Each number is 128 + 24 x the weight over its row's rms, rounded and kept within 0 to 255. Layers, rows and columns count from 0. Numbers have three digits each. The size before them is the row's rms in percent of the matrix's.

# gate: layer 12 MLP gate, 704x256, rms 0.0913, rows 326-392, columns 192-255
# up: layer 12 MLP up, 704x256, rms 0.0868, rows 326-392, columns 192-255
# down: layer 12 MLP down (transposed), 704x256, rms 0.0762, rows 326-391, columns 192-255
gate326 103:113120141094131094097154148096117129122106132180115086136116096118145120118156102131127151117132098106122129117088168095104109118118130146121111156104125112163129097116124147149136173138125137
up326 102:109104113169122103110102168102097222072068135120134126127129129128103088145139094159155066138106088130156100149146139137153126121152112151117108131126109184142176155096148146126141124153137121
down326 102:130109111106157097075109157130135087154107115118126166120134105136162135079123116102112147145075121113095109101145145145095109163102124161129121144147139132100119109101141159130133141155151130
gate327 104:129099123112121150114123135147096140142122078120155109131123144117097151126088145146193168151064150130140131186128140122124150148145146153149161121105165164131163115113119128151125093121131095
up327 103:079089122116083117126121101121132064145109094118170169173124125094103140107116092130138184163120121098112126121125142149125177068114130100145162118115095140087143106096162159128164149160095073
down327 103:138134142113113126138133129143170139149117117110157144140127130160128146147111189128116102096121103142114131104139127132132129140134122134106097120114127141143123178122103098134152118148179153
gate328 101:159140136124106129144128112146109127168152117143156140113097109129113139104134097117103117143103091122115121119111129098124126181129149140112092125108143188136132134135112106122172163100177132
up328 106:110111104103133140092155162093150131128103126162134109131135098127145104171128133095148146114110105125122145164125075093083170146164107140148116134095154115120102125120088143159138108125106128
down328 105:113129135127136106103141139102136102111101174130154115162121099121113138161095183141175138141141145078118109146139162163130127176164118105083167199134124139115094111148116126173076131122076142
gate329 105:125093097101135118158139113108150136120109110147148110135105124114124093105132174116093142128108140075112145172172143167123122123125135191125126131125150131107084099150115124108115145119181156
up329 104:081084093104128120132111118113143091123117127161146117143126127140134159118072116118096178038112109124115152138120077158117143136109112115120126133048095128115104116108124166159145131121138127
down329 102:140062177154117125127129147127154108125122109087121121164090150109134144138136105169166094095116120135137106122152135111114116181115162121140131094134109161127124139140130125087091102119122114
gate330 103:131133088140148170173120100187122124144123142127160118137137107133158129106111132148112104094119077123084087098099143087094133124150159144116126131130122188120096140111118123143121153121096095
up330 101:136105106166119142156127130131153194129127130155112128124111132129086120147112113174141090132138127112129168095128121102099166114156127080143117126123146091136094086121148104136137079132127157
down330 104:133138056099100175129080091169107137143113112094141133180130111087141117145134106151134149139116128130146097132170100115140125053135143117147112109145139149125128091165141127169124128123143156
gate331 096:124084103130120120092127114119148101148095106126119109132152104148141173145089100139166137151151081103118138130154157111143191171073124101145122103133109157143136107081145129154141119082136145
up331 096:119114117118154123080137082147084152129058120096141132139153146156120129110105096116116120104144150126088146112142148128076084177148149105129112140181141180145119134124143126165096140113107147
down331 095:136142109142134117159078112149119125130148131109084129141129114154135155122112145138152114138111127101100132138161113168162173166098143130130143096108104136145104123126144132135147163119131140
gate332 094:130170122149129127122131174152115110111116139132144139106133118144097124150138138100126135161093077113118170135146120085092076128153120154121120152147109126120151110166088096107123113090145107
up332 092:113205146132129132095124162099111115104126081083107119129145168136135067121169115139144100134121121099123117103158099128117139142139141118154125096150145117104125099177119119114125107108140129
down332 095:102103105128125128106131140106116077165151133110143048156123124115146131131132165137128141114145165144128097044125114116159140133113132145146133096153134141169135096118147135132173157150152135
gate333 099:108166162103161091126148150172102099136079103135149161140170144143138086124173133106132112149091167130104138093141138155139138139152153093146099143173133118151150139085113085125152163109148076
up333 100:151093115138121140073116124117126133137080137135093115090122144134165177128126120150089109102158110102131161100129149143101128104078109130158175147120099125140140115105139110096111127134170139
down333 103:151120133114185127110118121178150107137149181138132095099136113114145112139140132157139134130122105137105088154140129106130138154145138182097098105136121176136155092160133132110125112118106152
gate334 101:132101093137134137104155121184134139119149151111087173142104145168131159112099133153159108116132147131138140177093118106138128148156107151100114126099086130121159127134142152081141117123171113
up334 100:118157126131107155159116151104121168093072124143095155131074100119133178170134153140170150104105140147119148145118120099177082134159175123101125143104137124139139129125093066158101136135187095
down334 101:159150173137131154125124145131119128140122104131129117133128106118119130154142137146149122139136171146142134152090103125110159127137125159136161143099124105146176112106116182089138128098106147
gate335 099:075100142129179111095168176131142121095169091165123170132123127168126149146158139132129114127152146142099122154130141104111111080189133138099130132112089104089132099131134135117138186080110121
up335 097:138131131054143163160121091154146109138194086122131087110124096150163129109104110141142135135143122126103146152123144096128110159145112152148083129136124115100112132119128144114141132133100178
down335 098:135131111119111112118111111130126153098125161139122124149122122116078107089187121087143127096105118139109122139168125119181094130110126112126132118122147134150113082143117105145169172066094162
gate336 106:100123099134127147162164151139118142129120105157138117086097129143113152095184073101080126112113106136118147133119134123186146112126132158125130157074156153112137129118138129116154092158144131
up336 103:108108162127183135104104079088134095131095137157126140109100131129118191135132138099137106152151138098084152136160134111172127091159152120153139159103143112134159120115106144136154098151125117
down336 105:105142196121143129126150127125132124111133132160135127086130118093149147127101117158154129111100126115107137126172098124163106099156148109108114145136143168104090130112136137122086124106105102
gate337 101:143131061123136107117127176114141193143147114164162152114109128145159120127149104114123109134133110134144154108111167118123125133164073114121103134088100136131127120196102111152157122162125086
up337 098:147161144113148148147147127130118154128169117135111121135073124150106110147103161128126138129148151144127090149117173148147104105128139118108106142140181153120151103095141140102142145110176153
down337 099:125165115137119104135132140140160163131098110124124112092136171058099103158111156110153162119132133110132143111118152124141098132170107119160061123089083104155134135199096115149138140140165115
gate338 096:122117114180143106178124106149144163101130104165172146120080147133121120104161111125102127123141118119142157139114106122142169119117147179142158152139166084106137119145142102101121105116155182
up338 103:136106136110083102109133164106153128155097124119115091152134169104122132132102117108113079111081119151152095122171105131178117156133157104104134120107122132125167111129113107123093131145128134
down338 100:122132090163137070129127101077130117101128080128140140102148147188112103131074101174106126169113100112124130130154144120103115111151098107139161141164126125109161155099146093169116136142106110
gate339 104:122120111147110104164126133199092135127085144135108115102090107157115130116127125135115151133145104096128146133103114091138101142124069117104127131132137097110181108133143161134134160169141174
up339 102:114119133167101115158124125184162111156111099117089104129136167098113143149127118158164141127124098136116156150147138139131135184154089156065125058116117118139110086120141165110172108142121165
down339 106:140108111089142138155096146121182061148089120097139130129131113181184133136150105105108139112116089115114115099179139136129150082138160117106186156144140109160117171150096151094125105171099124
gate340 103:118143093099142100121135131117181126145112125158126182143163172173140123092157136131085159134104128115100153137098160166086124154171122146158105149121140122130130152154120166126146144152098125
up340 103:117117169144147115117146116126133152107105107150118127095140111107156116142141178108220108132141107106116103125130156118119119153112163092141113138104148108070142122110119108160083110112143098
down340 105:149146157132131163120112073111116081113126114138111106116151129137143108117096126113146118130157117153158140132170112120117174110129095120148137151078139100115129099184150128120152096120168142
gate341 101:082088075129091121128122119110119154133118084154138169096106111155160122149096073121100142094124100121125135144126137138114086085111120115112159134074154092136165151131142134185118109115132146
up341 098:149151100126163135118157137114115122097110076161126110115133151146100124117109111154118091124129114127101147139106147131128161083166105162117113127135115139143163146103145146097148123121111145
down341 100:156153118118147158140127115109097153133117119138149142062123109138113119101139093123143093095146086096099132122118156127136109098109108107110129130098145119162101155095109103133117156137134153
gate342 096:094139150108124135123128161125113153108116167130129143156089102100102140110105142118121153117109124123115125173129159141119127153130122121140122180086140125113141111078158082110134121173157126
up342 100:136170121081106149128101136137127128095147120110112129150141102120109109165078115164129141146104142117127112157109142155136118154143131117099151122100119128162175141095115137114168120139133150
down342 099:192122135081159108168103125102141143111166106143110117101144101076109155171103142149115101159067149147111114118143099159149133146112154106112121145086098111129097150085127130123152122111123122
gate343 100:115123113112083113123086120168154159147146092149136120165113114113125128140112154160136107120126132173122127150153116125130113107160095128159155146143105117134103133095159136113058122139121132
up343 102:129158146148151115130105145129124090141145140153121090081129114130140073112137115058064122098163154097127135116132181128096091126131175139127087106147104130120150133137124164145113143139126082
down343 101:111127171090145145168104102109128144124118078123121143129120132210134123152120117075133112156070114161128084105132165163125146102125116133153121168105137143151096122066136148110167123117107092
gate344 107:127148116088090110114136144103110093093127143146150108196155097119152150121089145127110168137138154112127140164167118122094119155134087169113123151157132156115136107079119147130107130121129102
up344 103:122105143131113122088114130137134086111111124146129128126143104110113105120135171099146158124105117160094107108129124163137114171117106153128129080108179133125118147114129130150156147117116079
down344 104:117091175116108126120141121103120132076166107135122085191110108134100120131088125136118074100143105117125130176113118129125099145127122177130166117078153156120142093098157143139124115164099113
gate345 098:142123119137135138115155112145174157147118150170162136167124167120150116112104119126075116128112136167149101130108173170142083124104102131086103148125136137091149150139108169152090134099121100
up345 091:155167133100112155160139169133156116118110166143149117118138143127152129148105124134086129092105147137181110083080136129141114158135121101112126091108152149094120124116109144115149126068138164
down345 097:133164152130156157080141134136138149140144117107133137149133147132128147151200170166154158131167108114109110121129117090157158149143157135128139132147095137136076110089115110114118132123103113
gate346 101:131168154118104132145117106172087141122084163140125113118127124124153158097120114157181146116101125151111114169164099117106093163142095141164142121137094165131176114143120126118092103144141133
up346 099:156144115095098137161128074125117176141076159152165177124141124122170140156150103129134094153136086103117166159141107112138105113095130131117122114132147109138129132164151144115145151165097130
down346 097:109124121128104116141137125112161166116187097125112132112144148119144197138161138120114125091123130120162108143121146168173162083122160121100132154138098134096132130083132099142146106089130099
gate347 104:133095105143129164094115144134142104141135132134103109112109091144121136117153133160181094141115135150167137129155140121135092153109057138123157140132103169114110153140096119148141157173160075
up347 101:131150137151130181148102127113131148160112141144143125119140142122113133156117174130121136146143116102094070151050114149120147102144136153122144103127117129152114137102112073107139114084130126
down347 098:151145113147114136131108122126120151147125141165106130138117144187108125134153096113142129117134165119140147088194127154148140098140127140092130154087139132145092119078091147144147158134156137
gate348 095:130114122112131108148136128144124149164109144127113119108177129150106095127165097140103149167137123143083138142120105107139193137125148134132091106123117152101107098110141140121127087086099089
up348 094:112118109153088116126106181092092185086114138117166146095111121120125142152119103077096105138121139093111155149123111123150087100111125144140125142131107124148150115108130131144131141140132090
down348 095:088163101146135137102118161149092078176129133101108121137142143132093130104170127165095136096150142105107120138127115114176147124132089146134101127132101142126109139118136100081170114130068143
gate349 091:113072092160088126160148153082077118133112132127064127128144103141170129111095086137181134103119074144133151134087118159105121084115131091109144102096123105142157153108150129136103144098108100
up349 098:107109159103131142115136168115155102148139146106148149132134123067096151127121133150127137160124125165117110107106101129117163124117099145073124120133175105140133131101116139109161115135100170
down349 093:159123134126128137119115109156092171101098118114122127094135129143118098132152138145111170114135137116121093110134103122087116126126135162122118191138131129147151098159196131155125154135085063
gate350 096:127121138154123089092136115139126139129152110127110145179095110167147133112124081091122152125120163139148140150118120133155175119156125118153112148112125136095127131162072110148147107114154171
up350 096:176148111122127131124139117110114128106138155104146167091152115150091120142115142136133150121107098171088144138120091104154173132135139170142118091139114180090125102140146105171117096148143183
down350 097:110132130115127133114145107114148145146136159125091152140140127153104101073147140143116161111204110140090160122124138136128156133114109166151112064165052138154153111105103113143097133106160123
gate351 101:087121147161137144106169075156179063121117190177109111118105147121111145106114125171171128133110082127135115116121161114118100104151118137114123177086129143094125139124101126159110088089165155
up351 102:154116118093109131145158175123153166123114090115123163124125098111106167126164139094149086152111129108087174104135102137127169156139155095131106136108101091158092114106157151095131132136115149
down351 100:129107107118132111149120153141084123120183112129159092129157147166113122145156108115101090101094121099155128112112128131110144093115094143117127109087144158116117142081147103152154187062156118
gate352 103:134145096129164110153109125132112098164108150171142142125146134147126136162123098124109144148134123117132161151131129146160140146126124183152104146189081109110103082129161154138109129143129159
up352 107:165196140148154127127126100104136155146080130168119183148179110142133122129135089150099124094133116087125146111164140116155148116157138148097110139132126120147158102102116132127154132127142090
down352 107:140124180119142104157157128116106108127113075152146139116137158155134116129162109120114086074118085171103162086144133142124138126150148068150169129105123161122098140119147131109147140127124115
gate353 098:104163157186158201142126125115136155127086110129124136153144098132131111102159162128106117125146106123112116135120123114143127176147075093119145182122126137171124117118106145138119148154145097
up353 097:144116109115133125138159149125142128096100124153145151113137169128151122097104135088125080135111140090176144157153128171104149113128158170166116107127127136117122123123133173147115086086137132
down353 098:117078117165177155110124154137140112142147167093133121151116086088107131093124128145137138089163118136150106143123131135097155122128129136145180144119147153106109096122118133135138141144115109
gate354 097:142076111132122140127153147141135091123153118102111125151137122144115157167141123129125139157135145123095133173175141089144171161147158160139089143100114113149094086164092136158164120163134105
up354 097:121106173100133123106108114110101150146142095117088121133109105141151089136153120083149170140049155096078098121134093119153101146140130146097121104158124070127148163102138131068172100164111130
down354 095:139143104125116165165130094118146120110143144109179114096138132150131119137125125118109080126149097149187099123147108148163115120147106102127127128088145143070103129127138113150166157109120118
gate355 087:127121179148102147130126145137118134122137089152146115100106105126107147127107133141122116109150148144141166159131121099165131126147132122110139134148137129146153117112103117154129101149097161
up355 090:112109164145155170131092119119196120099122111130155132151128116132082147111129153142132149134125133144128114146137105094148125141148112131092155128132146149120173108163134103133105151145112147
down355 092:114131136155149135129130123144101127129112097104104148068123113059123111182106135123144136158112115134135159101100152152115106094098132133138163097122102090113126122138121158099098105163106136
gate356 105:131104107124152066154173064142157109104149143114080124131136112150107111087133094150108084179084163146124153170128121116087136127133153152115101155143113161153112091119103111128148125128131094
up356 101:132134149131084139151104125172143126135128098109107150151108168118107118168125130125152133154133104114122167125094139103154143142189156161118115130071120129118142116137118082158144114128087157
down356 099:105103126097134116179134098138119149145164137177144104127137096119086166116087144166141106087098143118175134143135122114087187143124126144110092111080117133151134115149111133145137159096108155
gate357 097:120147130121115142130123145170147119138117154138098073135129119116128122131162122135117163169131072129147126119132133150106088133138133120127150151181123169129154126144091102123108139151131072
up357 101:133104128110111101121145137181141102109130144104101120147142105133091099117107132129122118193139082153157125106167140148134098137108151131106136151151161121118127097122139102143139112148132113
down357 097:120110121134142154137122100113102114169104126123140114125131130141172086107158123084156106121103074154090142104126158140143055131109100108123120112110131120145109165113125151112148121132096131
gate358 098:136138120120098111126117106130115104147137131111119119158135106142129118117116097142163137135134151099152106154098105124111118143133104159129129135155122168140139152124138117150142132127151101
up358 099:108158116135149176136138116134125138128109185070135131158111141150070141144111139163113118161157118103115123098115105148122152151133080106130104116180060148149127154152147118116136170123119145
down358 098:126102116127110154118121156150144134060102102111128167157094143106122141119141139108108162117155148143137082151125110137134075117112164111150148109135141108085128125104116130171133114110113106
gate359 094:137170102141180138153166149169202117137099110107127123131163138135105097147135118134113109117079163138088094132126092106174149127172103152131107122112121145104112098142157102119152153130144113
up359 088:172167133128169147171144132148153109148107084100124145133151155121121116194111137143138105089067107110107102150130076090126132156133135121171110108126130127141090127090142153122145132147140139
down359 092:213137122134127135138090074124112111136120132160138122056148163116111092156099130125138111139133107121149142112118140084141091163139134129149146093129114153193118129133139172165099109083147124
gate360 100:142140141161134106128085138170146134145115128142099092166121148132089161156133085140162134130116168090123128169149115125167088170130078123118148119108120114103099123143140059083098127148144143
up360 110:073131139131139127171117142146112143157123137131135085145116128092177138143094130121143111114101149104164104146065141117147115146129078145063122148112155097117121068166119149162115142157169113
down360 106:121144146122119151117119158117100156122132108118158164193079140055149185142122120159169116146151159115126118133180127143131122093100129126136158103104124164122145156099151148159117081107128136
gate361 099:141136144138142140167140137127149169143138123161137142095101110147137097145146167092112151147110130122159134112124138127171125131140147200124132128089127142139151136130115098139087111126155086
up361 097:155174163097126126112138162136125186123132113119122135142116138113154086142131141152129147093161155117162111097141104109130148112128132166132063111097116140137145097118157090132115072098133116
down361 100:111115127145107149056106128130127119154133119152113125163175158109151117140130138118143163103185165133182148125145090157121124127140098109073080075108118154119107127088131118167120145112112123
gate362 094:119160149081169137120131116131096113135110106115097142136123139135107107133098142068180108150105107169137166174183155130140156146153143146120147155130119152109136096112141074087127181141144123
up362 094:140169168071159147118104086154104100145106094118117124096144138125134101135145136097171116088131155132135126167145153099152169144121142129122197129104163123154119152165136132103150149123115139
down362 096:120137137120149162124097139156107143102143096143126116128148086096137096106194100125113072118167158152144100085121087134125143187130104136140159134108143161177101136129134140093129107163116127
gate363 104:123142132112149190147110149160116113176135145086152115113127145112107087169167111124138130131139155121135115128127143125112078152140118122155112162139121142123113121167169138121083100149138105
up363 097:131169125141121139129153106144120144138128150094152183138135127109129086122146132126157141102139121099092164111107120096127127158118128098145171139093102101116141107182155133142114082156125105
down363 099:149105118146092111134115106182163116149125119156129121123129144096123169169115095110118117168109124109120174146112108099148137121094148121146117041137099118092139126185157120108157125150132152
gate364 089:134131149101128156122111090134110152140103129158135129155161137113132091164155121115111128136124132151133138130126135166121135172124162151118124105130121151111076161155120114130117110083151119
up364 094:116081127110117133150136122142147124146146120153093165153197093124153138180144094172118132159127133155080126143116095102151145156134150140155129153100161145128136118124097155146111131144134120
down364 093:100125115120127122148130113137106160104067143156123109101148163127128111129167135092148120125152077143122131144155110115147131138108154142144106096163067140164094108109128129121144131079147162
gate365 092:144163159093128128111099109188124133117111125150113107133110168148135121116149111138110180118108149115155106083145095092087100145154127137121101144183162147099115142145142143089127174097104153
up365 096:136151158155119133133138134166108100153141158091073159138103135130120112129126123097088146178122132165116110133193121137149164161150172130194104108148149106131102095147130113137147148107153125
down365 096:108118127087132081148105108147143169113134125176121132137107119164127106129156133131154133119125095128135114135093149108121113131125127152144124163131122085094114147097137138106169103116183117
gate366 101:105152093155115129159163182154113154111135143177149124118125151132140128182132109132163152107108102089120076154109172136149128137098143149109126136114156113068134137134156168111141134140135113
up366 100:107129151100104141124120137099157162102134121112137125099166102128121129116138177107133146108148146099156128147130117128088105133154096120149178127095146157140099162129117127151128141139121129
down366 103:102130116168122133154156134094079136134106144136145125127147113130103122156108130127107151071151143073092105169113133153092154099120103167143106093112108124135091116131117129190083128145138099
gate367 100:094128121147135143104134092101133158140145124146124163106116124130147105081115126114108116118097121153125138148090115133081122151120172180123147152122128090138093158153138137138140148141144074
up367 101:146112150114130130137150157133173124159120105101152150179092102157140071143156149118145101117163128119109146107097101121131166141110116067103116119127131118105135134129142113135140166159113135
down367 095:111134102086133136151129112132105142149168096133102107129128125110126099132134138107112171135144138107065136150127115099128114175125078132102122107105091156090143118149119128149119122128133108
gate368 099:111129129164138148103131146175102106133145125129141124113152097107127126143117148096100149117092152133130056106108138109176101168128142119124142157120110122082105118105111083149113144128131081
up368 102:091121127177139126151135107129132115110137141156132117145130142143106132094122109167115139088103139166138090167089119127133146141124138160102115157145124137109122125103113151119141097111154129
down368 102:125163105161183141133113106138081103108147140136137148130087123152147109100135106107107126138133084200122100157121146153103151137104135138130113111143104113136112120169148149119122171146143163
gate369 098:124154154172102140123111157152134153149107111164089142142148169164134108106150124153087143184130125178150157145125133132174088123130121139087078157104157152104103118122074104143124144117149136
up369 102:127131109113156107161167106114123129104126165089142127126111110109122186165146122105158073100139119100133066138153098159106136171134121121180143151118088152152173113172191107111125125116157092
down369 108:122132116129103125109106091152124127076136102125150124140122104099089136136164132114160128117095155088154123141111161123122137148108117149097143146106088130094150115142179108128119127139089074
gate370 101:120145111166154113103118147156123175091119109191152124135129123126134152127159119130118167137072085138140170148111141147138076105164116120123078173129094113100141145116087113149094146118164119
up370 093:088145134134131123066113138137121150111091095164145131143138160108154182129120102112138144094065083078120145123108122192106065102113130114136109131135077084132129130127113125158109160148136161
down370 101:102116137121142154089167128100113156171155096134117155142142125024102166092105143128145140110111134138140115149147105125163132154103112133110111150131148096157142119136119135134113142094072100
gate371 100:149149143110146158088142135150178104113114087136145172127110167136091136088109104121130137169113124101152147087142137172135156127138097154101129148123107149079145145132187141066124169115127122
up371 095:124117094139094097136098128117103184134114142140163113086160098134145135161163132117127119151140131160149161169143133130063124089087147097115115137130147160142143105101124191176089134138103107
down371 094:156116124103159111128124140103138162188145122141142120127137145132084146110111133137076104114107140087172133180158154131090137122140154118115115121103138136119108126145125126171154151108144135
gate372 107:073064122143124163165078136135130147129119115122148123156099139126083177173105118057136121108130116117138101103109173121123140122115091114117147163155136106102156094098110127127110141143155138
up372 110:158115145073101158094134149120168129134132159158118153135141117110096134105126156113138142135119130112119104125104119163101098155118154079159171115120126131138148163091087166132144151131103146
down372 106:150083164128175118110135148166117137152132088151181136146129138127152182143102078154146135141156138085156164147127145139103091152171138127124095139160152105126144098119174079094134116088109121
gate373 096:140074134123157114136130118173081118145154126137137076122138097118145117183154100149149155132135123145120135146090151108169147167108126088112137112119134118107127115161126115151133106138136119
up373 096:148098135127095134146118154126123182098109089118129128119103164134124119121091149105141134140145159123136073153136104157066125110132108107088133114148118107140106125083132167125093124122122139
down373 097:108137120148132073185108119143106123136118099160110141146135150089124142094129136129113138096157126079079134104128130100107131110106171155151128167129115119124104112131119145186139080136181115
gate374 103:137150108158116119137082138093092149104095135178114093160131102164128116141167122088145141162103133127162167122116118130127081117129152137128150098146166124119105132119145055141144140136152122
up374 102:148091159115146122091146111145155164130120099089129137110105139147134113102130116119098130135178138127111122159179142079160130110130174123113102156114137108116147104119126148095094132098137106
down374 100:146113155140121102144146121081128145137123160137120169098119086105144116143151099123102127132125141144137154141132121095164122150119142155139148167134154099151139147149101159178122140149157184
gate375 103:169148138154112162113114136124140139096107186130167121112131170122136155111120112122128147129111137170085113124108124107161110148148119138093152166098167165097130112166106123096101107152159116
up375 099:129120139131103123161149194102113130097139141120141145156101126143153160102097136112154097142158155097151107095121106126118104119200098128135097122125130146113149082084127147126131094112119128
down375 101:127123108135125143166159178114138126123123147134112145188095116123116167154118133135150112136114146146125134108128094124122126155102153129125144142128106151094175160090112110109151075099114151
gate376 098:105132136094129144155145100164104118105135142119128133155180134156084138129134084106139122133119067170125152146165131150105100166109137169161091150103141140102135141123188092136116121106161092
up376 095:145146114151148114126138163123176183124078148136126131098127108124143116118124142128182158103136137110133122113086132103121115140166138093136160143140148132159144110160123098142116132131097107
down376 097:116146076119135123084139126175160106132119126113149124138145178109107145088130161128178125137150128105107141140122070153142160137148159118119156128111120101118103151165161108113122130093114099
gate377 100:162090118138143115111161144110095149098120131136139134159100119140095176135149117109125101167128112101151127113164084143111132130136118104129117155101171138137172088132107116096128165142131143
up377 095:162126108122151099120174085095115112146146115144141152137123097141106139165120140133147105104128129130120145100145089097096157121123176113137132102108132102122136089097120124142169135144100148
down377 099:102140163125124102108117149137108115174137097163159143134136097143096098137116159120162102117166158168164149125140117136063129168142168111095120101130140097177094125127180150111160110131113145
gate378 097:112165123112154168145135144104101129145124127124084153136132166158090168122098144165142107114132157134103142150147125138141157170121150137092147084159138135063148146123152129164130179072153141
up378 096:111092152145142112153128089118121156091141121077126125150110118128143128148067104123114129115110137150077117110100112081149145162184112060140126113127081138140156122089114151184141097107125157
down378 097:142163132101116103140090138140106139154142140132107127144139157136070160129128112131147107155127118112136155116089100131102137124113076149094115100096126116136144133111130145131130169130141125
gate379 104:139141125116119149137158149137184132168145152139115115132144088136133113121114125134111093164126147100156140137147187093102114152154095151115150137144155162102151109134113136078145139150110106
up379 101:115064149088147166197130130139177091140132162119190143147108094120144132153150075093118130140134117106132184109118105135126140132124094169178154113121112129132121169137150126154097114100154109
down379 101:124109144105091107124145138146087146145098130144131118093093105131099118069111129159112114147130124119114123165146083134140117132128104120148141125119085064090180130093163169122117083107088129
gate380 101:083125093126117088096186155120167093076149108100101145143147151136125170103147088112101121190118146137142152098151110136114151156159085178124150116142093138108131133113143149111148118115121125
up380 100:114132133149134159167131147166140102140143112093102123129098083122107101146135140157119138125129138172103091101143158080104150132143136110113156123118142153111106079144120141131124111136154172
down380 099:138096130118143116119118142107134141174150113083136125086145123154159128148106169138141111123116142125158166154104166125166108143151125083128103168180145117132131134101149122153119157121180092
gate381 106:144152133123150126133110141144120153122129122157077088194112139167111105086089106153136132138142131131138117094174167171088131138125114102142127119107131137121135166125161149112095133134119131
up381 099:171115097108141146104151152090117167122131104125143125156113142169104104120127128153143149049162098109136093145175160164135134108103130108133110133079115122124097129157158139101087141096131165
down381 104:109152088122121130110134125126134152156109097135125144125130126136102131095127152148137110128161131136111122138131121109119139155113157083133094088071094120153131120123145155125138128128138103
gate382 110:110131103117127116096143115132156134127120154158159129117117129121130108154124125168115133110127075139100159152177154132131082118173124180098102150132131120147169106151170092121156160146143118
up382 106:090138111105121125128176123143098114091169148132154115127128130134094128126092096152099085105104122080113168162126152154150103113130127137145116087125105178140151114136137121143128169146085193
down382 106:114167128109117109163143139144116182145102160202114085126143136088149136142105139129094121147077118108133108122136092149131093099127101112137128116140125130108153187091130149106104120131128119
gate383 105:145183101146152137131096134136142131168116124136119090140155144127153151159136094107111132081133125094168158130152118141137120090118105132160157118098160135114177127127107108174144154088129136
up383 101:124142106163155132136081135132149159121094149161122143125092162112129141152123145123120150129077099071128154108089152132102144125124122137137089127147097101163092161125089115161146141143140093
down383 102:142100188079116101155142118116121109139109149143134129166141119199072082110094140136094141128103143115114142151135123164137125126140151124116096185131104137121094126111133135108125136138098102
gate384 093:091138117131130117136130089104083120125118143129172122124126144171142158150132147097093116124140076156156097107196131145121134165119136129087070162125130133088148141142110151157099140131120093
up384 095:106148123114140087113129070118059125097141132138168112125104150161154138124144138135131082110112131146145146068163093136143171134097173137130113117162124120095171103130113140096157110121130149
down384 096:130113155097101158081094118116104138124120107133101064121075132139120123121107145133115093143141148137096129171155123112161136107117139113126135113186128145089169112156139118115126156115155118
gate385 098:134127088103153108085175151092155117139153141147116137146089095143140158130145153115135137129120155124119199220137151126124138102136145141174087106103141157130125127164156131082179161138121121
up385 101:143159096130126120121121152098118092179121149122177126116184094132087137139098107126119110133128135121141134155142147083110124104146142110114151101144115156089159141085115117151121158115161090
down385 100:100148110114124167115126074065118155107146162153134089111131129053094113141170130125132112122146105079102130106146106151159131157117145132127125133123105123145147102091102116112107155106110130
gate386 096:134149072147124137146172055131138102073127170107140106106133140104107133151150147123128100097186099118176148129142159098167075119132095157116096148107155139087140143174194119148136152117153132
up386 103:118110113152120138120095123134127130107126120162117160144119137117097104151155127133175160141110111149155134137110178144109136125124133165130179128102123123087131089156135123198110162120112147
down386 104:171149145139102154172161135126151140127130131139152140150137157109116129150129092077140128117168091126124143125130164154125132144141134097120151107109148104172120162123172106124109157132161136
gate387 093:060163118158192159158178121134138119106101113132125118130096114125127071143130114111117135109119134135155153128148106188156136125162137127107120143111135120090138114136129120118150119106116125
up387 097:145067143157136113096094104135129149156107123145103128124137106152083135138102116114165114121133126126125107134091145133147141167141120139109131111110119111129141135087153140167091124103154153
down387 099:049108104161187139121113087106136127146159074139135137134140156126090157159115112099123137120123100133147117127065152084163132144153142167124118163110109173136098146102122148108130114149146147
gate388 107:132143122160133125123123189141146102161152143170113141117120076137128143121093132139154141123142137118102101148128149136157130147137102141114133138126090147118139156174136157140178117101078123
up388 109:097099123140117133118108119116105157124113165161148095139185137114162138156153146123175144109083139144099119130102117170122146179118125129104112124110090119130137159138131147123128136085159094
down388 111:155143127107187127130150116115178125154096111101145107112114125160126091117155113102069160120144116148148152073104162128146125131123134143135143177144161155101115101116102142109145141118142086
gate389 097:090087126141147177087101167138116115133145137118153171106145125100118162111144095156110118131162135112110103078112138136109134129165112104118165166141161154150107169106130120145098112173142130
up389 102:151128127129157147120125145129134116137153134137170140079145136115096127105142112155103119148128139144143116095111125109092134096129103161137126168090106135152099109147110140138168141141104160
down389 095:150124145137109083141113094144112130108114140105108090151127152103137111156121135148153155114137164127090115152149145166092098119138156126167058048141105091157126095142121146142122125118130098
gate390 103:149113123095132141137154107126119132124119145074116139146123057164153105125127097126122147153138135193098156128145127087181110170118135096144116099150107143137103108123126108079155167129099126
up390 108:140095109130157114134138105132112151112095125149166128163145044225132130134096093123119136131127128145120139135159108129130090115110111125141112130133104143107119119122115087143123147102097109
down390 096:082144098151128110106146177158118110139152141138118152097093202034112117109135162142138155133098120110124145099125140136123127129124129131107153144106150130120133129126145155161112090157149130
gate391 109:116109064126157142114150128177160128139081187150126122139134119149107146145111114175110146140166155146122103152146099126144102148121124142116081162082115156109108143145131075156111131112161121
up391 101:064146121113125117132131057139107127113088153166106100177169135139108162115117153166138113146163139111156131124134137091122104110116155156123139135113177112081140126122166105132112143140160154
down391 105:098166079100104078109104101150133140069108116130126112155139106116118168091107128115138141116126173099133114088089128167125131110166121164149157111097122137117101108123127109158135157131144132
gate392 106:130122144075135132129105135129148151171101150173120104130141106115141137132108141129137159065118107091151151175125097160105105143122136124122118148112127131098158117157133135116119147114130117
up392 108:093142134148147145165170138175131152175137082098130169133096141140131186108110141136155108115110100146190103097142106132139139140125128132127127147166133179140084126121169132123148150117093152